Weights of a small transformer language model.
Size: 10 layers, width 448, MLP 1792 tanh GELU, 38.4M parameters.
Architecture: RMSNorm before each block, tied embeddings, capped logits.
Training: a variant of SOAP for these matrices, 414M tokens, 3161 steps.
Each number is 128 + 24 x the weight over the matrix's rms, rounded and kept within 0 to 255. Layers, rows and columns count from 0.

# layer 4 MLP down (transposed), 1792x448, rms 0.062, rows 1224-1276, columns 320-383
[[136 145 141 143 136 123 109  98  62 168 147  95 144 138 145 127 112 146  74 159 150 131  99 128 129 102 156 122 143 128 120 152  75 158  93 106 128 123 124 125 120 107 149 115 134 136 147 102 145 123 130 136 109  99 132 129 114 131  97 132 160 146  84 120]
 [102 124 149 131 109 119  94 139 142  91 107 162 122 113 107 148 157 151 127 108 122 124 146  65 155 146 155 161 115 146 153 130 129 136 152 131 147 109 123 103 136 129 116 146 136 142 156 145 172 144 146 123 149 125 119 181 113 115 129 111 160 128 171 146]
 [143 117 148 146 137 130 124 191 177 131 100 169  84  90 149 168 106 126  74 114 139 130 123 119  71 113 163  72 108 150 122 127 138 126 145 111 120 151 137 161  69 101 158 165  61 138 165 130 118 126 118 212 179 177 133 120 111 132 115 127 109 127  98 160]
 [122 106 105 152 149 159 107 108 128 105 141  98 158 112  80 103 181 124  61 175 132  86 120 109 151 123 126 143 168  83 137 120 142 113  84 119 139 163 104  73 191 101 139 125 133 120 184 136 107 112  94 132  92 153 112 116 113  91 122 108 127 100 125 145]
 [158 127 133 138 130  93 127  81 155 109 154 122 135 116 117 102 141 130 138 137 158 126 101 171 144 131 113 154 155 141 178 118 133 104  88 108 137 116 122 119 104 138  81 113 130 133 130 186 147 142 133 143 134 133 100 134 126 146 142 132 110 100  99 124]
 [104 117  93 116 159 134 102 170 162  97 130 130  90 147 140 113  81 133 127 108 134 114 120 130 109 162 152 143 160 121 136 122 165 134 132 133 149 104 143 150 164 106  91 136 179 133 185 112 164 124 151 122 152 117 139  76 121 150 117 121 100 139 112 113]
 [113 131 147 102 102 124 119 125 111 114 106 131 107 156  94 109 141 154  92 136  97 145 135 159  90 142 125 112 147 136 119 150 175 123 140 144 152 133 154 113 106 141 134  81 149 143 132 119 131  96  78 117 102 125 185 118  96 139 153 113 102 132 113 144]
 [106 142 148  93  72 149  86 131 134 123 118 175 168 138 107 116 109 167  97 108 140 132 155 136 129 103 116  93 153 110  72 122 142 146 171 112 156 155 153 173 137 129 115 130 160 122 127  89 149 122 144 164 171 124 132 126 117 115 126 135 169 116  67 155]
 [134 178 112 167  94 110 123 197 124 120 132 116 121 175 105 105 166 118 100 147 130 118  85 125 137 139  88 143 103 157 173 171 117 150  81  79 139 194 154 133 171 143 148 107  99 149 139 123 111 127 104 145 142 115 126 118 144 102 126  77 125 185 138 125]
 [111 141 147 178 135 112 121 129 142 106 153 154 122 152  97  98 114 152 140 139 113 166 127 131 108  98  87  87 118 107 131 108 100 100 133 115 102 126 108 172 111  91 158 122 126 146 136 144 127 173 133 148 125 117 121 152  93 108 113 123  75 117 138 168]
 [ 97 136 156 136 153 118 141 131 140 124 123 120 142 112 144 113 102 111 135 127 136 122 151 142 145 168 120 124 148  93 139 154 123  99 115 114 137 148 118 109 137 158 132 134 109 129  73 145 134  95 128 122 103  87 109 118 110 121 138 117 132 124 169 105]
 [126 130 127 104 151 136 135 132 141 134 185 141 123 139 125 131 159 118 160 132 162 123 169 128 169 120 109 126 142 113 136 125 164 124 136 142  89 128 123 131 112 138 145 170 168 138 113 112 132 107 125 128  94 118  75  87  95 105 164 105 125 138 151 163]
 [102  88 142 131 117 122 121 160 148 110 130 117 126 122 117  92 115 124 135 166  89 159 139 129 128 137 144 144 144 135 146 115  87 110 149 118  94 130 155 141  97 168 167 153 127 101 181 121 158 143 143 117 146  92 140 126 174 113 120 129 217 151 173 138]
 [113 116 140 141 144 139 123 100 145 144 125 138 203 134 116  87 135 126 137 123 122 128  99  86 149 125 132 138 131 121 130 122 143 116 116 108 133 138 127 132  81 116 133 118 118 113 118 133 138 116 155 114 102 148 128 154 198 117 134 109  85 127 119 163]
 [135 135  86 111 123 116 153 112 107 122 107 122  90 160 109  85 154 124 108  94 106 120 116 113 128 156 141 182 109 122 117 129 115 123 125 101 134 165 135 121 141 132  88 138 137 131 119 102 163 134 155 126 115  76 163 137  94 120 148  93 101 145 131 111]
 [ 98 140  93  67 138 120 117 145 124 121 133 177 135  94 160 163  97 153 126  99 169 164 123 137 106 157 114 111  97 120 145 144 137 101 185 125 133  97 130 139  95 115 135 157 153 117 124 123 125 104 148 133 110 126 151 103 111 113 121 107 133 165 154 101]
 [100 155 132 123 130 158  79 123  99 116 121 126 166 115 124 100 136  86 129  98 148 129 136 142 153 140 179 119 150 160 150  89 138 159 108 119 147 119 102 138 133 160 122 118 142 130 116 113 134 185  98  94 129 128  97 106  75 110 164 186 144 119 142  77]
 [147 135 115 141 179 165 141 142 109  87 136 153 132 124 101  85  92 135 159 167 156 127 136 108 120 117 118 156 111 181 147 111 141 128 125 135 157 106 145  97 112 127 128 153 142 158 124 121 166  75 105 154 146 149 102 107 119 112 119 147 107 133 119  98]
 [145 126 153 148 140 127 101 109 124 106 116 135 120 157 125 153 122 108 112 115 142 171  80 163  80 127  85 167 148 136 117 130 126 136 123 158 129 138 151 117 123 131 144 172 115 150 107 136 164 150 111 115 106 149 120 162 144 107  97  93 136 120 128 101]
 [158 112 151 142 142 111 165 156 148 131 162 144 112 142 133 122 126 187 135  90 124 121 108 119 125 113  75 133 125 114 135 140 127  97 136 126 141 167 150 134 127 144 127 107 115 151 147  93 145 124 149 102  44 110 143 107 124 149 147  84 128 161  92 120]
 [113 126 127 134  89  84 124 103 106 127 168 159 106 129 145 122 140 111 101  99  93 134 124 112  91 140 123 147 154 163 130 116  93 141 115  74 126 164 109 101 135 161  97 134 122  80 136 103 156 125 155 171 114 136 138 133 117 155 120 131 131 113 176 168]
 [148  94  96 177 130 154 111 115 159 137 118 164 133  98 130 128  98 118 119 123  96 138 126 146  86 124 156 178  82 164 115 142 133 116 169 111 132 100 132 124 132 117  93 175 140 124 154 142 104 175 117 103 141 123 129 132 149 174  99 122 114 105  83 129]
 [102 125 111  89 122 132  99 102 139 142 107 111 123 104 106 102 144 153 146 198 124 158 123 112  96 166 158 107  88  91 155  98 128 133 160 136 173 129 165 123 120 131  99 158 131 118 162  74 162 154 125  98 133 157 102 137 154 142 144 130 145 166  83  85]
 [153 113 158 120 118 106  67 104  93 136  91 137 131 132 114 127 142 141 159 141 122 141 158 142 110 146 149 103 158 121 103 133 133 171 165 112 143 138 147 124 102  73 131 120 105 108 109 122 112 121  84 128 132 138 117 123 116 137 140  89 156 108 112 143]
 [123  87 120  98 121 124 138 154 124 103 130 169 104 137 170  99 106 146 164 147 127 107 160 128 102 115 140 129 101 125 117 173  96 139 112 158 145 135 141 144 113 123 129  98 144 138 133 153 113 157 114 145 103  96 131  95 114 147 131 128  88 148 146 133]
 [175 112 147 143 119 113  69 157  90  88 154 134 127 103  98 121 129 142 155 155  95 117 115 148 165 115  74 149 150  83  75  98 127 151 111 130 136 127 135 151 122 129 116 118 119 140 142 126 117 131  95 101 120 131  81 119 147 112 122 150 107  98 107  95]
 [175  77 116 150 160 134 115 138  78 126 139 125 117 104 123  91  83 186 158 117 103 140 152 132 132 120  92 120 148  99  86 122 167 145 139 127 122 145 136 115 139 131 163 162 129  83 113 139 163 174  91 155  98 118  99 139  94 115 198 112 118 118 128 143]
 [153 129 130 151 126 127 111 137 157 110 158 146 118 150 104 116 106 144 142 120 118 120 146 130 130 137 107 107 148 106  99 161 142 128 127 125 126 160  94 130 112  92  96 105 150 146 156 119 137 103 124 159 161 112 127  90 117  95  94 131 102 153 128 111]
 [100  76 151 143 126 134 130 167 152 148 151  87 139 165 126 143 107 118 113 154 101  84 110 141 145 140 102 129 110 128 105 140  97 122 143 140 130 107 106 133 138 138 158 145 107 139 117 157  95 139 101 154 150 136  92 115 164 160 111 131 160 135 140 137]
 [110 103 101 112 129 133 106 159 142  82 144 146 128 133 139 144 162 150 111 140 132 115 131 118 110  99 136 122  86 119 140 143 156 109 174 135  91 141 138 145 116 161 137 140 119 167 117 169 151 112 126  95  93 126  93  92 142 122  91 119 161 146  96 134]
 [ 95 141 142 158 110 112 145 154 129 134  95 122 158  85 181 148 142  88 177 174 114  99 139 105 158 158 113 156  97 111 174 165 107 141 118 113 132 152 112 154 165  70 111 110 133 141 102 166  95 127 115  86 153 155 133 151  97 146 158 131  94 175  93  86]
 [122 139 123 120 130 124 154 136 123 134 120 104 138 163 136 168  89 110 126 164 141 125  88 137 109 116 107 115 138 130 145  79 115 131 118 141 144 112 128 136 137 140 143 131  81 119 105 133  91 119 142  88 115 112  99 124 141 114 146 116  82 173 169 109]
 [118 135 119  96 154 111 145 128 112 112 133 128  64 146 131  99 129 123 103 150 124 155 163 104 138  97 114 118 135 113  93 126 148 137 137 131 126 164 111 169 145 144 110 123 143 138 150 134 142 127 111 130 126 150 164 143 125 104 103 118 158 133 118 114]
 [135 140 116 123 127 142 150 138 120 135 129 142 155 120 162 128  90 175 143 143 153 106 147 130 173 151  98 146 100 140  98 120 137  82 121 114  96 120 135 117 112 106 126 136 112 139  92 140 128 111 122 132 116 149 107  97 119 139 118 105 137 137 103 121]
 [162 120 109 134 134 138 114 101 189 128 130 137 138 162 111 154 161 154 204 124 119 146 155 120 134 112 128 140 166 140 124 103 126 126 135 117 150 156 159 179 141 106 169 123 104 123 178 130 132 116 100 104  80 143  80 147 154 165 138 141 113 106 125 164]
 [165 105 128 101 120 172 116 143 107 126 147 177 114 104 127 165  83 168 111 126 110 109 110 170 164  90 177 115 171 102 128 124 152 147  94  95 145 182  89 143  78 114 132 106 104  68 129 169 120 168 165 109 136 140  94 112 117 133 108 120 119 157 127 133]
 [ 84 130 139 146 155 125 128 117 161 116  93 123 160 134 106 104 104 124 116 129 154 125 147 139 138 159 120 124 122 150 123 124  86 115 154 105  87 125 143 159 119 157  99 151 134 138  93 126 137 196 131 124 138  95 111 141  91 111 145 111 121 147 138 109]
 [133 126 151  82 118 120 101 114 146 152 104 132 108 128 113 143 160  98 128 114  92 134 149 114 131 116 135 105 136 125 102 132 144 132 159 169 178 134 133 145 107 123 109 113  75 139 131 143 129 156 116 119 138 142  96 126 149 127 122 140 154 129 119 141]
 [ 92 106  75 137 102 143 111 137 144  86 126 101 108  77 131  79 121 117  97 117 133 111 114 123 117 109 168 131 111 150 124 107 107 135 128 132 124 108 141 119 155 132 129 149  66 136 146  91 154 102  93 120 116 123 121 123 115 154 148 119 130 116 162 138]
 [146  87  88 111 140 125 119 101 173 124 160 154 127 170 122 130 137 122 109  80 175 127 139 141 102 146 141 121 165 140 128 167  92 148 100 120 122 149 116 140 102 144 124 169 117 127 102 134 123 160 163 141 152  85 112 113 100 132  74 120 118 177 143  91]
 [ 91  75 109 126 132 124  96 123 152 152 159 138 114 135 115  97 145 124 106 194 161 107 132  91 166  96 143 136 149 102 152 136  85 135 100 117  99 111 116 144 136 149 155 129 152  73 124 144 127 146 101 116 130 121 152 126 132 120 129 125 152 166 175 138]
 [130 142 147 147 158 142 122 108 124 129 132  83 108 127 145 127 131 118 105 153 161 135 147 149 125 127 155 132 137 106 143 102 135 152 164 166 158  90 130  53  97 127 151  86  97 131 118 110 123 139 120 122 147  80 105 152 112  86 136  91 116 157 105 135]
 [118 159 168  77 132 124 110 136 154 108  63 140 133  91 143 119 152 171 141 134  79 162 155 146 149 127 128  89 112 164 142 145 156  96 117 135 141  88 173 118 131  94 129 114 168 130  98 135 144 130 133  95 121 105 115 151  96 172 152 138 111 122 152 176]
 [101 149 147 162  97 140 160 151 132 147 126 125 119 125 128 119 171 123 101 134 141 124 150 129 156 138 156 121 149 139 154 101  76 102 100 150 179 115 111 111 109  99 118 155 121 122 116 105 111 132  64 100 109 177 138 161 120 128 127 146 154 118 110 158]
 [133 117 140 160  91 146 124 149 124 150 143  98 118 169 142 116 132 145 164 112 102 103 159 133  92  98 136 148 195 147 147 110  88 130 120  83 132 100  84 125 134 130 127 137 133 118 131 138 146 119  99  97 124 150 134 134 164 118 130 134 123 105 167 109]
 [162  89 159 110 116  86  92 124 119 168 109 173  73 153 100  89 206 118 181 156  95  72  93 136  60  95 183 132 170 134 156 120  99 139 142 126 103 145 122 141 122 165 122 138 129 155 144 138 137 113 151 115 145 134 158 125 130 121 129 167 190  88 150 117]
 [120  97  95 138 122 133 146 121 136 116 104 175 142 152 130 111 153 141 105 160 139 107 164  96 134 139 153  98 119 146 138 152 115 115 120 133 128 172 170 147 143 135 121 146 141 128 143 145  92 119 131 142  79 111 119 132 105 159 171 150 150  87 139 137]
 [120 147 105 113 108 120 112 122 122  99 149  77 113 148 114  70 131 152 104 100 128 131 164 112 140 157  97  99 118 127 135  98 140 161 110 121 113 134 160  51  98 139 113 107  70 143 157 143  83  75 130 127 100 108 122 148 118 113 158  97 151 125 125 138]
 [135 132 145 121 143 121 105 135 124 143 143 108  83 120 124 133 122 115 145 142 138 106  96 125  72 102 137 139 127 132 145  66 134 126 117 133 144  82 132 110 144 110 140  86 154 125 155  93 126  89  93 121 144 152  78  80 117 112  92 104 142 114 111 126]
 [108 145 121 158  62 106 146 107 159 120 158 136  88 131 137 115 111 125 124 185  78 152 163 154 114 161 146  73 172 121 149  99 104 137 115 112 110 115  80 108 134 165 111 123 116  97 116  97 119 121 137  92 154 105 135 169 125 128 124 133 149 124 151 159]
 [100 168 122 123 130 115 112 157 111 154  67 192 155 151 140 139 156 100 148 165 143 103 154 153 115 176  87 129 151 158 163 101 192  91 155 113 135 110 112 135 130 130  90 150  89 149 149  65 129 149 134  87 168 142 155 104 144 145 146 163 123 127 110 142]
 [ 59 102 150  85 143 159 103 104 132 127 126 165 101  98 116 107 120 146 114 118 152 133  98 148 148 111 157 116  90 160 135 128 142 113 149 141 137  98 116 141 126  87 111 130 160 130 102 119 114 164 147 137 146 139 136 166 158 141 146 143 111 159 124 147]
 [108 132 122 116  91  94 141 123  94 148 135  83  94 150 146 126 139 144  79  92 141 114 128 121 121 163 114 129 137 177 134 199 146 167  94 132 133 137 133 130  80 123 115 127 130 115 131 133 141 121 146 128  48 112 163 147 161 100 102 106 117 111  92  96]]
# layer 4 MLP up, 1792x448, rms 0.0713, rows 1225-1276, columns 320-383
[[155 123  75 120 119 126 151 116 137 132 145 141 124 149 150 165 125 129 140 136 100 125 114 143 135 101  99 122 115 119  93 121 134  94 130 134 108 144 133 161 125 137 110 165 126 135  81 111 116 138 109 105 137 136 122 140 132 135 142 130 158 103 111 132]
 [126 137 143  98 129  82  92 115 134 132 129 109 134 168 173  81 136 122 132 141 141 124 136 124  95 112 112 124 133 141 113 127 129 118  98 153 140 121 126 157 125 159 135 162 131 112 108 149 158 150 150  82 147 125 127 165 117 107 169 160 141 137 162 133]
 [152  86 112 171 136  99 180 106 113 114 139  97 158 154 143  97 125 157  96 149 154 107 117 184  88 132 125 155 160  95 157 111 172 142 132 132  96 122 116 112 134 149 134 127  71 140 160 150 170 123 143 139  83 145 110 136 134 119 139 159 117 143 161 125]
 [ 93 120 124  78 124 154 117 113  98 140 145 127 164  97 149 150  95 135 131 110 100 112 137 113 106 174 116 128 130 102 147 171 138 119 123 125 100 128 180 107  80 146 146 135 171 147 115 132 122 101 114 122 135 119  79 128 111 157 124 136 121 140 108 147]
 [118 139 197 124 151  83 181  92 118 101 101 117 120 140  93 211 116 139 123 100 135 170 146 132 115  64 102 138 120  96 142 139 113 153 148 135 162 105 120 123 170 151  90 189 157 165 144 106  81 104 164 123 123 130  87 121 173 153 122 127  73 118 105 105]
 [102 158 101 141 131 132 114 149 124 140 121 115 144 138 130 121 123 128 132 121 109 144  90 134  85 127 181 144 136 125 116 128  99 150 120 125 163 177 111  92 105 120 152 112 115  95 147 116 151 115 119 155 135  86 129 114 137 149 164 169 149 134 139 163]
 [121 114 114 147 153 108  92 105 116  98 117 145 174 164 128 134 141 111 123  85 127 134  78 113 120 153 108 135 165 103 141 164 119 111 174 110 172 167 119 148  96 146 121 128 122 117 158 138  94 135 156  97 154  75 128 110 116 159 141  92  99 100 151 160]
 [ 96 156 171  95  92 159  63 163 148 142 131 168 134 122 118 115 130 116 157 118 169 138 146 112 101 105  89 142 115 104 128 138 179  99 125 106 105  98 142 119  88 109 115 108 131 151 151 123 181 161 132  95 131 160 142 165  87  75 123 179 121 120 141  97]
 [108 144 116 162 104 116 155 103 173 106 158  60 168 103 162 139 117 131 106 112 114 110 141 170  92  89 128 113 134 118 140 149 124 116 130  89 135 143  64 118 112 126 116  80 139 128 143 113 132 136 156 193 119 103 148  91  99 128  74  97  96 122  45 158]
 [169 132 144 138 140 127 103 115 173  82 126 127 143 138 129 130 115 114  78 130 137  87 102 169  84  93 110 104 170 117 112  98 173 125 111 167 161 104 117  92 169 109 134 114 164  96 111 102 161  91 100 120 162 149  92 155 110  91 108 132 123 115 141 141]
 [140 189 125 168 145 161 123  88 145 119 144  77 125 127 117  92 137 116 122 106 144 134 114 167 108 127 170  83  92 161 133 161 147 139 125 122 127 144 114  84 157 171 139 161 108 112 148 149 152 148 124 135 159 133 107 120 126 140 150 120 109 146 129 126]
 [147 119 147 149 117 113 110 143 102  84  97 120 125  93 109 137 132 162 105 136 130 134 153 147  98  99 129 146 143 103 149 182  73 118 161  83 133 115  95 146 122 201  73 171 105 123 166 128 122 121 115  80  95 100 117 130 151 128 102 159 163  76 168  82]
 [137 109 123 103 109 130 152 123 167 153 112 166 112 155 144  86 118 147 169 133 149 123 155  93 122 119 176 109 145 142 155 139 115  97 108 124 140 146 113 154  98 125 147 139  67  87 103 117 122 102 117 141 149 133 140 138 122 130 119  89 123 139 138 162]
 [130 113 114 165 129 125 104 125 183 122 112 140 113 137 103  89 137 111 110  99 158 114 156 138 127 162 143 123 130 153 122 141 172 157 139 125 144 150 120 151 143 130 168 162 145 129 154  90 116 151  95 126 120  99 123  95 106 152 144 140 152 127 144  83]
 [116 124 160 153 159 107 165 171 140 138 123 108 100 102  84 122 113  87 108 142 107 111 136 135 106 139 154 114 134 157 144 134 130 105  99 114 122 103 114  48 121 123 122 110  97 104 115 190 120 148 119  94 130 103 115 135 121 107 161 111  92 103 148 141]
 [106 108  97 157 135  90 126 158 142 143 120 161 126 144 111 159 119 126 137 128 137 133 107 131 134 130 155  95 128  98 106 159 168  79 139 143 117 116 123 101 136 104 178 112 114  82 143 136 174 137 163 113  99 124 129 140 110 134 128 126 139 105 113 130]
 [127 101 125 140 134 130 108 140 112 165 101 111 122 136 135 115 146 107 144 108  88  90 114 118 146 114 151 131 141 126 125 127 158 132 113 154 110 147 111 134 123 143 123 152 162 108 139 133 135 148 102 114 160  81 127 103 144 143 134 125  59 112 165  76]
 [152 129 115 125 144 116 133 138 116 129  72 113 138 115 181 165 108 116 121 177 131 183 148 125  87 121 101  99 113 120 120 110 118 125 127 120 131 120 159 115 135 127 157 135 117 108 126 142 116  94 162  82 134 108 150 115 149  84 150 124 142 100 161  92]
 [119 125  99 123 118  66  95 126  89 152 119 147 136 138 143 149 149 108  81 111 150 157 130 120 102 165 150 128  92 118 100 121 145 144 196 142 100 161 144 182 152 141 116 127 110 124 149 137 106 153 141 160 146 144 113 120 172  81 155  86 123 121 128 117]
 [138 128 137 121 177  86 145 131 146  81 111 102 144 105 128 176 109 181 127 111 132  99 100 128 137 119 144  90 171 108 100 143 144 149 156 157  88 124  81 119 120 125 135 125 123 130 144 166 107 114 136 110 122 117 122  99 108 160 157 134 166 139 126 132]
 [ 86 142 150 113 137 150 123 137 102 140 114 102 138 151 108 115 153 137 119 155  96  98 151  74 131 156  85 149 158 154 145 148 113 157 108 121 109  99 112 154 135 122 138 137 123 148  96 100 162 123 134  88  58 141 103 143 137 133 138 111 161 141 104 123]
 [116 144 130  70 137 103 119 129 131 118 156  98 129 111 125  91 157 168 102 114 123 131 125 159 149 116 140 138 179  84 127 132 120 115 132 119 172 118 116 129 137 130 158 129 127 170 142 133 118 140 119 126 122 134 140 164 150 125  77 140 156 127 122  76]
 [165 131 141 138 124 119 123 131 191 135 174 166 137 134 126 103 139 102 126 123 105 114 128 124 137 145 105 109 129 129 114  89 133 114  93 152 116 156 134 165 152 124  98 134 112 131 139 117 102 115 170 133 132 111 140 113 130 125 127 147 112  83 121 129]
 [146 110 100 100 155 135  98 115 135  90  86 119 140  86 156 150 138 127  94  94 151  81  82 107 137 122 127 102 125  95 118 129 160 113  95 134 115 138 137 138 137 167 142 101 150 149 120 120 114 112 116 127 149 158 126  96 134 142 128  77  91 121  78 134]
 [125 111 158  99 124 156 142 157 119 154 148 119 166  94 125 114 140  94 157 112 133 116 109 120 128 158 135  92 130 128 148 136 101 139 129 139 116  95 164 121 151 149 144 139 132 182 138  85 146 121 145 105 130 147 124 113 131 109 136 129 115 123 118 114]
 [110 103 152  90 135  98 151 132 137 105 112 111 132 141 177 155 152 106 123 103 151 164 126 129 122 148  78 107 170 136 109 125 119 115 103 143 119 118  59 147 122 147 114 113  99  97 158 157 139 157 122 138 168 134 146 139 152  73 151 147 112 109 151 157]
 [120  98 139 144 120 111 135 144 117 144 121 172 114 126 122 128 167 106 153 127 158 130 124 119 136 138 150 152 147 127 148 132 121 146 129 102 145 125 126 139 104 144 122 156 180 140  93 144  93 137 155 122 123 145 155 132  98 100 140 109 108 176 124 127]
 [158 141  93  94 117 158 104  83  89 136 118 143 135 103 109 153 174 162 136 154 117 156 112 137 136 164 136 140 153 117 109  98 127 116 111  92 137 159 152 125 151 125  92  93 143 122 129 101 113 117 134 129  94 146 131 149  72 157  86 141 129 136 148 107]
 [144 147 129 144 151 134 144  99 151 142 176  98 173 112 108 107 151 150 166 159 141 148 130 144 131 106 119 133 110 150 144  91 171 135 112 143  74 153 144 141 138 147 136 114 125 149 127 145 101 157 129 103 104 122  94 110 144 134  99 112  80 134 145  64]
 [160 156 114 160 110 135 127 110 126 171  92 134 149  90 116 114 148 160 202 167 110 141 115 111 128 167 147 122 118 151 121 165  84 115 118 134 124 146 138 134 100 124 139 141 117 110 124 107 126 151  99 117 163 129 109 113 127 164 101 102 112  71  99 126]
 [109 136 117 127 143 108 119  99 121  90 147 151 159 108 131 138 136 140 166 111 165 153 117  84 134 115 109 112 133 153 100  76 106 110 126 145 113 190 144 103 138 148 153 119 116  93 131 111 170 108  98 132 166  70 157 103 165 132 106 132 165 126 142 133]
 [110 130 171 149 110 141 138 161 127 137  97 149 120  84 132 129  93 170 138  78 107 158 134 148 135 127 156 109 133  88 158 134  97 152 119 109 139  87 135 133 154 127 145 125 138 113 115 185 112 100 107 162 121 133 121 129 159 130 113 140 137 120 142 121]
 [139 118 118 118 114 136 133 131 158 129  97 106 147 132 149  93 122 139 154 133 160 171 121 158 147  96 120 151 139 144 137 142 105 164  96  91 161 141 123 118 161 149 129 122 141 129  81 115 134 118 146 122 131 137 122 161 128 127 120 180 143 142 103 104]
 [126 125 125 110 118 149 193 154 121 134 161 113 108 143 113 157 107 146 164 135 142 175 122 139 107 124 117  84 124 137 209 147 120 102 154 123  92 129 157 153 139 130 131 166 157  92 140 119 137 110 163  96 114 125 143 139 160 125 139 120 179 109 125 106]
 [121 149 149  93  89 149 157 131 131 117 139 124 122 128 132 154 139  97 102 153 151  99 104  99  99 173 173 126 126 100 139 137 123 110 135 147 110 121 154 128 101 142 103 117 110  93 127  87 107 165 117 132 121 101 104 126 176 151 121 136 148 121 116 126]
 [111 154 165 135 149 127 124 132 152 145 102 116 123 125  94 124 136 116 118 121  99  97 118 131 125 132 184 116 108 121 150 171 134 145  80 113 109 154 136 110 117 111 109  96 112 106 134 107 151 123 150 111 157  91 143 179 164 147 115 111 147 142 142 132]
 [128 166 138 128  87 102 138 154  90 135 111 119 106 130 118 125 179 115 131 130 145 131 151 113 152 186 110 143 107 147 137  89 120  80 133 143 107 153 123 121 111 137 169 116 167 124  86 148 157 141 120 124 107  99 130 135 121 120 161 131 145 146 128 148]
 [108 147 115 121 111 131 105 115 115 140 160 145 148 143 121 166 117 128 173  81 106 163 103 130  99 198 100 165  84 133 126 142 111 106 166  87 106 134 130  83 139 134 158 131 152 114 108 150 113 141 144 155 126 145 139  75 151 154 179 138 134  93 119 153]
 [161  75 129 132 113 109 120 105  87 132 129 109 143 141 143  50 126 137 163 179 146 152 101 127 106  89 145 122 173 161 130  99 122  82  89 148 147 122  62 134 100 135 121 144 131 129 156  87 125 145 129  96 120 134 144 123 140 150 107 157 116 152 159  98]
 [160 183 113 121 119 166 145 155 121 135 124  96 123 167 160 135 155  92 157 111 102 145 156 119  55 165 111 118 146 109 153  87 103 129 136 154 141 129 144 109  75  92 110 114 100 130  87 103 105 153 125  77 131 112 100 125 141 102 110  98 190 145 150 118]
 [ 96 117 132  88  66 147 166 107 103 156 121 142  47 137 121 205 117 129 169 120 103 104 116  80  97 109 143 163  86 185 128 122 139  88 142 112 156 113 131 113 123 136 152 104 116 104 143 148 148 173 169 103 101 127 159 149 135 125 106 137 122  92 175  93]
 [106  90 113 128 127 143 153 137 153 158 149 104  99 153 114 116 151 123 138 119 169 111 140 111 134 134  86 157 154 145 102 171  57  94 137 126 164 137 128 125 127 145 152  99 114 104 122 115  77 133 102 158 157 155 105 110 140 109  80 138 103 128 119  96]
 [137 122  89  86 113 126 149  90 154 122 172  79 121 112 123 123 135 104 135 104 124 123 162 126  72 104 120 140 142 143 123 126 161 147 137  90 146 154 153 138 160  85 132 134 125 140 110 101 144 189  82 110 162 130  67  88 137 150 128  75 115 130 142 138]
 [132 120  88  72 161 153 112 144  91 117 124 116 152 116 164 119 104 126 100 157 122 132 119 137 163 137 134 156 125 117 120 145 122  84 123 108 102 156 115  89 147  91 158 142 145 135 140 141 151 156 100 148 105 140 125  93 100 150 123 100  97 149 107 135]
 [113 170 123 111 140 136 150 137 161  95 148 159 124 113 107 110 163  99  89 119  96 158 174 134 130 132 163 151 132 151 126  95 115 108 155 144 141 109 140  84 168 150 101 134 135 117 159 138 119 107 145 162 150 138 130  80 172 168 124 158 131 139 129 110]
 [120 133 157  90 120 163 124 139 120 112 129 194 127 129 113 121 124 102 109 111 126 151 103 111 143 127 156 158 112  98 149 144 117 113 110 109 152 152 141 128 141 155 162 153 133 112 160 139 134 144 131 126 144 139 103 115 158 137 137 124 101 110 126  90]
 [135 145 102 161 138 153 128 144 140 101 146 136 127 128 150 139 116  98 119  81 121  91 136 169 126 169 138 124 119 152 107 148 114 116 124 174 125  85 112 165  91 139 140  81 130 130 114 106 129 136 122 128 137 114  72 129 130  88  95 107  75 100 128 127]
 [127 142  85 117 161 136 123 111 148 120 143 124 134 111 138 118 137 140 159 142  86 108 119 137 137 108 119 112 115 130 108 157 157 127 149 124 121 135 148  85 149 150 148 158 118 135 137 110 130 127 123 138 104 156 125 117 153 116 114 129 152 120 140 113]
 [105 133  87 117 132  72 145  98 147 121 128 140 113 157 161  97 143 108 121 140 106 158 166 110 147 160 141 110 101 172 124 105 139 141 111 130 127 117 106 138 157 136 111 146 134  93 137 142 107 152 151 155 141 154 130 111 100 118 159 177 156 171 127 128]
 [112 133  99  86 133  99 168 159 115 117 130 155 113 172  91 115 142 130 144 164 149 152 104 135 116 181 112 146 133  97 149 134 160 152 145 148  96 101 137 125 102  77  97 167  78 142 143 128 178 152 140 143 146 137  90  74 122 143 117 133 144 124  78  92]
 [136 129  73 108 134 135 116 122 155 109 112 125 137 143 159 138 105  95 142 142  89 107 107 125 128 146 172 129  89 139 111 107 128 122 133 115 112 152 170  96 141 115 110  99 143  98 149 146 125 114 136 115 127 145  98 113 104 145  69 138 110 106 158 121]
 [ 96 132 134 155  94 143 155 174 116  94 134 136 119 120 137 126 119 123 136 128 116 112 105 111 131 119 171 116 156 109 155  84 153 122 128 128 105 125 114 164 167 120 134  96 134 165 152 139 116 139 133 136  96 145 110 124 131  98 138 122 111 140 152 130]]